Each number is 50 + 12 x the weight over its row's rms, rounded and kept within 0 to 99. Layers, rows and columns count from 0. The size before them is the row's rms in percent of the matrix's.

# up: layer 3 MLP up, 576x192, rms 0.0692, rows 6-22, columns 0-95
# down: layer 3 MLP down (transposed), 576x192, rms 0.0469, rows 6-21, columns 0-95
up6 085:62 78 52 77 38 30 51 45 55 47 54 51 42 37 33 41 47 38 37 40 25 46 35 50 38 45 44 53 36 45 43 59 62 31 68 54 30 46 45 29 57 33 50 57 43 58 37 37 57 39 62 52 38 51 50 37 39 50 54 42 76 39 48 16 34 51 21 65 26 62 46 62 26 41 45 66 51 50 51 49 45 45 46 44 49 55 51 42 39 53 59 38 64 50 71 30
down6 086:49 33 64 43 54 73 57 50 32 67 69 72 59 56 45 51 38 62 45 34 45 57 52 61 42 60 62 12 47 53 46 29 50 36 64 42 62 49 75 62 29 54 59 26 59 50 46 38 32 38 46 49 72 64 43 54 74 49 62 41 56 66 46 61 60 39 80 57 40 49 63 41 53 47 57 48 51 63 59 45 54 39 62 69 47 59 42 51 52 69 54 69 39 54 36 70
up7 105:51 40 31 63 31 42 41 42 25 32 41 36 49 46 49 40 30 38 45 81 41 51 60 55 58 54 46 61 75 57 56 45 49 44 50 40 48 43 46 45 71 60 32 49 75 66 44 52 26 52 69 61 60 29 68 68 34 48 55 52 41 65 39 62 66 31 54 46 43 50 55 14 58 61 39 52 20 24 56 50 46 51 71 69 42 47 46 55 49 34 58 51 62 47 43 52
down7 096:57 49 49 26 51 50 73 40 48 64 44 60 47 41 55 66 47 34 48 28 42 68 54 42 33 40 41 61 13 57 46 57 40 51 55 29 42 46 47 53 33 40 52 66 58 51 58 60 54 55 50 51 67 55 51 64 61 67 48 43 63 45 43 39 47 67 55 75 77 26 51 60 50 71 72 49 50 50 42 62 66 69 38 31 35 46 37 50 67 65 51 37 43 36 50 46
up8 099:53 47 56 49 30 56 30 42 49 62 31 52 68 42 69 62 48 48 71 52 54 30 61 57 58 41 38 59 63 58 46 69 69 53 64 51 69 44 67 56 51 49 47 46 67 56 59 66 30 51 32 65 49 49 72 63 46 66 44 34 43 37 63 15 43 40 39 51 36 59 47 47 52 54 60 58 67 24 66 65 45 70 64 68 43 30 48 32 63 41 48 30 66 55 52 32
down8 093:52 36 46 39 39 61 39 51 43 58 54 32 51 61 63 72 39 52 46 38 59 77 40 57 42 26 48 50 33 60 61 60 25 27 14 54 50 66 37 34 42 49 70 51 55 60 42 39 56 46 68 46 44 59 69 52 57 47 51 51 49 47 57 59 44 50 58 41 62 44 41 62 38 59 50 55 30 56 69 53 55 41 50 52 60 43 42 49 52 73 51 58 72 39 26 39
up9 115:51 28 57 39 29 54 39 57 57 14 51 48 39 27 52 47 50 51 37 37 43 69 50 43 35 48 36 48 58 64 75 41 66 56 79 37 44 42 44 55 45 44 60 59 51 49 46 17 39 50 62 48 40 31 59 52 35 51 39 64 36 45 46 50 47 51 37 52 48 22 62 46 63 50 59 56 39 46 42 57 50 30 53 48 57 64 43 61 58 42 55 52 54 46 56 57
down9 116:68 38 36 58 47 31 66 70 51 63 39 54 56 59 41 56 81 41 58 64 58 39 75 47 47 58 63 39 51 53 45 52 32 35 36 65 67 64 43 32 62 51 46 53 66 54 72 54 37 63 18 43 64 57 38 54 45 46 58 49 55 39 59 40 57 45 38 48 69 52 72 53 51 61 36 53 47 63 32 48 36 54 47 33 68 59 58 46 54 67 57 55 63 42 31 72
up10 098:43 55 49 77 55 47 43 69 69 52 50 43 55 37 54 47 36 56 63 54 38 27 70 45 53 53 51 41 70 52 48 48 56 44 42 43 51 20 39 61 61 46 19 46 45 60 47 36 57 51 61 58 45 41 49 52 54 50 29 30 44 73 56 34 51 30 30 42 44 43 53 46 53 32 72 45 22 46 54 26 66 43 61 65 46 53 63 59 66 42 52 55 39 64 64 61
down10 111:67 50 49 50 49 46 76 21 71 44 39 35 32 22 40 61 22 50 36 54 53 60 53 47 51 58 47 49 49 37 45 82 40 67 47 53 49 43 46 45 36 64 47 49 39 41 44 76 47 57 35 37 60 60 61 57 51 63 31 56 56 30 45 55 51 64 46 39 52 58 54 28 77 47 56 61 53 30 67 46 71 63 40 61 57 40 57 61 51 32 22 36 42 51 52 43
up11 111:44 59 42 69 42 64 60 53 29 36 31 57 18 50 28 49 59 58 49 72 27 52 62 36 49 52 59 52 51 58 61 41 49 58 51 46 46 35 41 57 41 48 31 43 53 56 55 60 33 47 43 38 49 31 62 41 43 52 35 38 46 39 40 45 52 30 39 40 39 49 55 53 47 47 72 44 59 61 65 38 29 65 61 46 45 60 58 52 23 35 43 58 48 70 57 43
down11 112:58 70 35 27 29 50 52 34 28 37 46 47 27 57 58 56 41 64 38 55 54 43 47 62 25 44 42 50 46 65 48 49 52 48 56 53 55 45 57 48 70 56 50 76 35 45 57 69 59 45 43 65 57 44 36 59 71 47 49 55 67 26 33 56 54 52 51 54 48 63 58 48 61 49 31 37 59 50 58 45 61 55 39 62 36 27 77 46 63 32 73 42 85 40 59 31
up12 106:71 69 43 51 47 70 43 30 64 50 51 29 38 52 42 33 62 48 35 55 47 72 54 48 48 56 44 42 60 47 49 65 41 48 57 48 33 50 56 56 54 56 58 62 61 42 28 69 33 61 53 36 46 51 69 65 56 59 50 54 56 28 39 54 52 65 43 56 60 42 27 47 59 55 59 42 57 46 83 56 19 55 47 63 66 48 34 46 47 39 31 63 53 47 57 36
down12 102:55 40 39 48 47 57 47 43 47 60 42 58 36 50 85 69 38 65 39 34 28 48 67 58 34 40 32 60 77 38 58 41 43 36 25 46 58 54 59 53 47 56 46 50 59 54 35 51 34 38 69 59 41 41 61 56 49 38 36 76 36 48 40 48 69 51 55 58 68 38 44 41 47 67 40 52 46 39 56 41 17 31 56 54 48 52 51 54 37 48 58 61 45 49 50 39
up13 107:48 52 58 48 45 62 79 39 63 41 29 48 46 39 40 53 35 48 64 46 35 68 41 59 58 57 30 53 63 61 44 50 40 47 35 27 65 57 55 58 54 49 76 41 45 53 60 32 49 43 58 70 27 27 35 63 52 48 65 39 58 66 43 42 32 29 34 60 55 44 61 31 49 44 52 57 36 43 42 39 13 56 56 61 84 59 47 33 51 56 45 39 40 30 49 46
down13 099:46 54 43 64 77 63 54 66 50 62 35 52 46 53 63 22 52 61 54 57 52 35 53 54 63 58 70 41 24 38 68 43 43 47 55 46 37 49 47 57 44 42 44 40 57 51 64 27 62 37 66 46 58 72 57 36 56 38 47 31 51 38 61 35 75 38 55 48 40 55 59 54 43 60 52 50 49 29 46 70 40 58 67 35 51 52 65 44 59 61 59 61 67 44 39 58
up14 094:48 43 75 58 51 52 55 48 28 38 46 42 43 24 51 52 54 40 52 35 48 59 38 50 45 54 53 70 66 44 59 56 56 31 51 48 43 53 29 45 49 46 50 56 60 59 61 68 55 61 51 43 46 50 51 51 38 52 64 57 50 57 32 41 50 36 54 35 73 21 62 42 57 48 45 68 21 33 60 55 46 56 42 48 44 38 55 27 69 50 46 38 34 30 43 60
down14 098:57 57 55 21 46 61 68 50 52 56 58 55 49 62 39 54 64 72 46 63 48 59 54 48 52 56 27 57 48 38 50 52 33 31 35 48 48 49 60 49 52 31 54 55 41 36 21 27 58 51 58 63 50 56 34 56 65 40 60 50 51 37 52 51 59 30 43 54 52 54 79 44 41 37 44 48 55 47 56 52 54 38 53 51 18 65 28 77 47 51 50 55 44 47 40 65
up15 108:59 53 40 50 38 33 41 53 63 35 42 50 40 72 40 57 51 58 64 79 34 44 46 54 38 33 44 64 40 30 77 55 45 13 43 44 48 52 44 51 51 64 45 52 59 70 35 62 48 58 67 53 71 42 62 32 46 37 63 51 54 46 26 53 43 47 52 42 51 62 48 36 38 49 68 70 41 53 63 54 51 55 58 59 51 47 49 21 55 32 38 54 48 54 72 46
down15 107:75 68 35 42 53 45 57 47 53 37 44 64 62 50 49 52 39 43 41 68 39 53 41 63 41 39 49 51 57 58 57 52 52 46 70 48 46 57 72 32 50 34 67 61 51 63 65 57 65 40 47 51 66 64 68 73 56 45 60 31 56 26 67 39 50 24 59 47 31 55 42 48 68 31 41 66 46 61 56 58 56 36 46 58 30 48 48 32 58 45 57 31 69 63 52 34
up16 115:39 61 49 52 64 50 54 56 45 23 37 41 70 41 48 43 37 49 48 45 60 58 40 55 50 78 64 61 54 33 48 62 76 58 46 62 44 47 40 46 69 63 60 55 59 44 45 35 46 65 44 52 58 58 69 49 57 45 67 71 51 31 66 46 35 34 45 59 37 33 49 32 51 19 51 49 44 31 49 32 33 44 36 47 51 60 33 51 61 48 27 44 74 52 41 60
down16 111:29 38 63 52 65 64 42 67 29 71 40 38 59 75 55 47 50 30 53 37 57 36 27 62 52 30 54 73 64 59 66 70 40 61 46 50 46 48 47 56 57 28 47 35 32 39 63 25 53 55 70 43 49 40 42 68 40 41 77 58 36 54 35 47 50 55 69 44 60 43 56 33 42 44 61 50 37 50 43 62 51 39 43 84 60 57 59 72 53 61 48 63 61 61 31 51
up17 094:64 40 44 42 64 66 52 49 60 50 60 48 67 63 40 55 49 53 32 52 41 48 71 37 32 59 42 31 69 48 32 34 44 63 46 31 47 37 45 52 62 57 41 51 66 58 54 52 49 65 42 47 68 68 72 59 24 40 65 24 64 45 41 78 50 30 39 41 68 48 37 34 49 65 55 49 47 61 77 55 31 40 50 65 54 37 39 53 40 44 22 68 51 47 46 61
down17 102:42 53 45 51 68 29 54 46 32 41 41 72 37 41 48 50 50 50 61 56 50 41 58 56 62 45 28 40 51 47 58 63 55 52 60 64 57 46 51 66 47 50 60 54 52 71 41 35 58 22 62 63 56 38 32 57 63 57 63 71 52 42 42 42 41 50 52 45 27 46 45 47 50 61 65 61 55 24 38 55 39 23 65 48 32 57 43 59 61 45 42 42 50 72 50 51
up18 109:56 46 38 51 40 66 56 49 45 44 54 70 38 20 52 52 46 48 27 56 33 40 49 61 66 84 53 35 63 59 54 44 50 76 71 55 54 59 50 65 37 51 43 46 52 41 61 51 55 34 63 50 65 53 60 51 61 56 50 57 34 58 60 52 52 34 35 58 38 45 47 52 69 47 59 50 44 50 53 41 48 53 54 52 56 59 48 45 73 27 46 49 58 55 50 47
down18 100:40 49 69 53 59 75 40 19 49 55 65 58 30 73 44 48 56 43 37 62 58 56 62 34 45 42 54 54 62 45 42 36 51 40 24 51 62 53 73 53 41 31 55 53 64 26 33 44 60 46 28 47 28 50 56 55 31 52 51 40 35 51 56 47 59 51 72 61 46 61 41 33 70 25 48 47 67 44 58 57 56 37 57 24 25 55 55 61 79 48 46 53 57 45 57 34
up19 097:42 49 40 52 50 56 36 53 43 69 46 52 41 66 63 60 43 54 49 56 39 56 49 44 51 56 26 44 77 49 47 43 39 42 61 44 50 32 42 41 41 42 56 47 57 39 30 52 37 70 58 39 47 43 50 71 52 45 46 22 37 61 41 42 36 39 30 47 62 38 44 34 71 55 53 41 33 71 41 49 49 25 51 76 41 32 47 58 47 48 47 41 36 75 58 52
down19 098:54 35 67 51 57 54 65 33 28 78 40 68 65 66 39 58 55 66 41 31 52 49 48 52 38 51 68 56 69 36 76 61 49 21 52 53 64 48 53 51 71 53 45 62 47 50 53 46 54 53 28 66 55 40 50 49 61 33 47 63 61 50 53 50 46 40 39 64 49 63 36 55 59 54 38 46 33 41 51 40 26 26 48 74 56 53 42 54 50 37 57 30 53 16 54 58
up20 106:52 46 45 42 46 74 53 47 63 56 21 31 34 55 31 51 24 41 71 35 67 66 56 37 47 46 58 44 39 32 55 62 62 46 54 63 48 40 57 58 53 65 50 54 56 49 47 59 60 36 46 27 33 50 60 44 46 30 52 67 45 20 24 44 40 53 54 26 27 44 46 48 49 56 51 46 65 54 48 65 31 44 65 42 65 46 27 46 45 62 55 53 63 53 69 58
down20 102:43 46 61 73 66 56 56 45 56 42 60 37 67 75 52 58 35 45 35 47 34 47 40 51 71 33 52 77 45 57 55 52 62 49 47 46 53 39 52 53 43 34 65 53 57 63 43 43 41 49 45 46 45 30 50 52 66 37 51 73 45 63 48 30 63 56 54 48 39 53 57 54 26 47 36 53 60 43 63 53 44 57 43 60 42 47 42 47 55 43 49 59 54 70 42 43
up21 100:73 75 54 56 45 50 59 61 70 50 41 70 52 79 30 68 67 51 49 31 39 52 66 54 47 45 30 49 56 83 57 46 70 47 40 42 60 54 51 46 45 57 47 74 57 49 44 65 26 64 48 43 60 47 64 59 45 65 61 46 48 45 51 44 55 40 47 36 48 64 48 47 47 31 47 56 40 45 54 55 28 73 56 53 64 57 48 52 64 45 66 48 33 60 48 28
down21 105:66 59 35 45 52 57 51 46 29 35 56 72 29 61 41 55 59 48 73 54 26 52 40 46 49 61 51 26 40 56 64 46 27 37 59 59 44 44 71 35 47 55 45 38 47 42 48 52 44 52 53 54 53 61 45 45 35 64 68 35 68 42 32 51 42 54 55 41 60 53 54 59 70 42 60 58 63 55 51 45 32 46 47 43 73 36 62 51 59 26 55 64 43 49 66 59
up22 104:55 75 53 46 55 61 67 71 45 50 52 48 43 48 38 46 61 20 43 13 42 50 74 28 29 39 44 47 52 39 52 67 57 56 52 37 35 55 49 47 47 44 46 61 42 38 45 27 35 35 53 57 39 35 31 61 40 61 52 54 71 59 41 37 59 35 38 65 61 31 60 60 70 48 55 51 40 37 52 36 42 59 42 48 39 46 52 37 38 43 48 49 22 63 47 71